Each number is 128 + 32 x the weight over its row's rms, rounded and kept within 0 to 255. Layers, rows and columns count from 0. Numbers have three digits each. The size before them is the row's rms in percent of the matrix's.

# layer 5 MLP down (transposed), 256x64, rms 0.162, rows 245-255, columns 32-63
101:098093159092109175178109191116164124152095102151145171102122100149111156143127111132136107083090
106:127067129172148083104070073110073109135143126127120126095130092184127142143110112095137106155154
106:213111105187153134132089107169151163073083146111120166110106078073122185170117149123145164092160
108:101127101153173128176084156154165052098132168105126116108073150154158130082143157149156185098126
093:136150215145128086147137076121156134113192122085076140143089132123096158163086153088130130102062
087:177185124110175109140072135068107140153180093097121117121180145167100159115127137145091116171120
100:109119137064102121112145146100155147090135155166098176205170147120139095119176137122156120100159
105:200074112115043183138117146100137079154182120197067109121143128114091101149133155129132112165112
107:162176136077149151092124159200117107124090137156174107126102108153089146076137156163141101102152
081:088122163106125125112095169133144109073135132175134111109116125087117091141194195127092107112129
105:194098153186118106133148125174103137165163149143119111167131134188090104112112173094134118172078
# layer 5 MLP up, 256x64, rms 0.17, rows 246-255, columns 32-63
097:216176176178127170083132092101094125106111147123209109121100084179104126157107113118138179128149
112:154171130123085121132123150068147097090152211148121077109099161156166143113130134043069130152160
098:125141194134173165149146050081121140117102196104089107118120148143139077173154089114096103077168
108:177113080046122133107162194134162186140130105170182160114191106127107106093155064105154140146162
090:109078149116150130126173164124118125080145073100152084185117131139130182140170142152106182091040
107:113148130174086083110112122073106097144169084145160140098061154094165130155072123085098108187104
104:187149113112161105165121103073137178094060145103120168095154123080107129176148109147106131068138
106:146138202122095119129132165127123096140135068133133065151125135086095104162121087094161162153111
090:089067052084146134087105094133040163114093149112142136140165110090141119136097092123102110143106
100:174154159134141083192074120087125112048103135120048159130143119086113174118188160135129102127104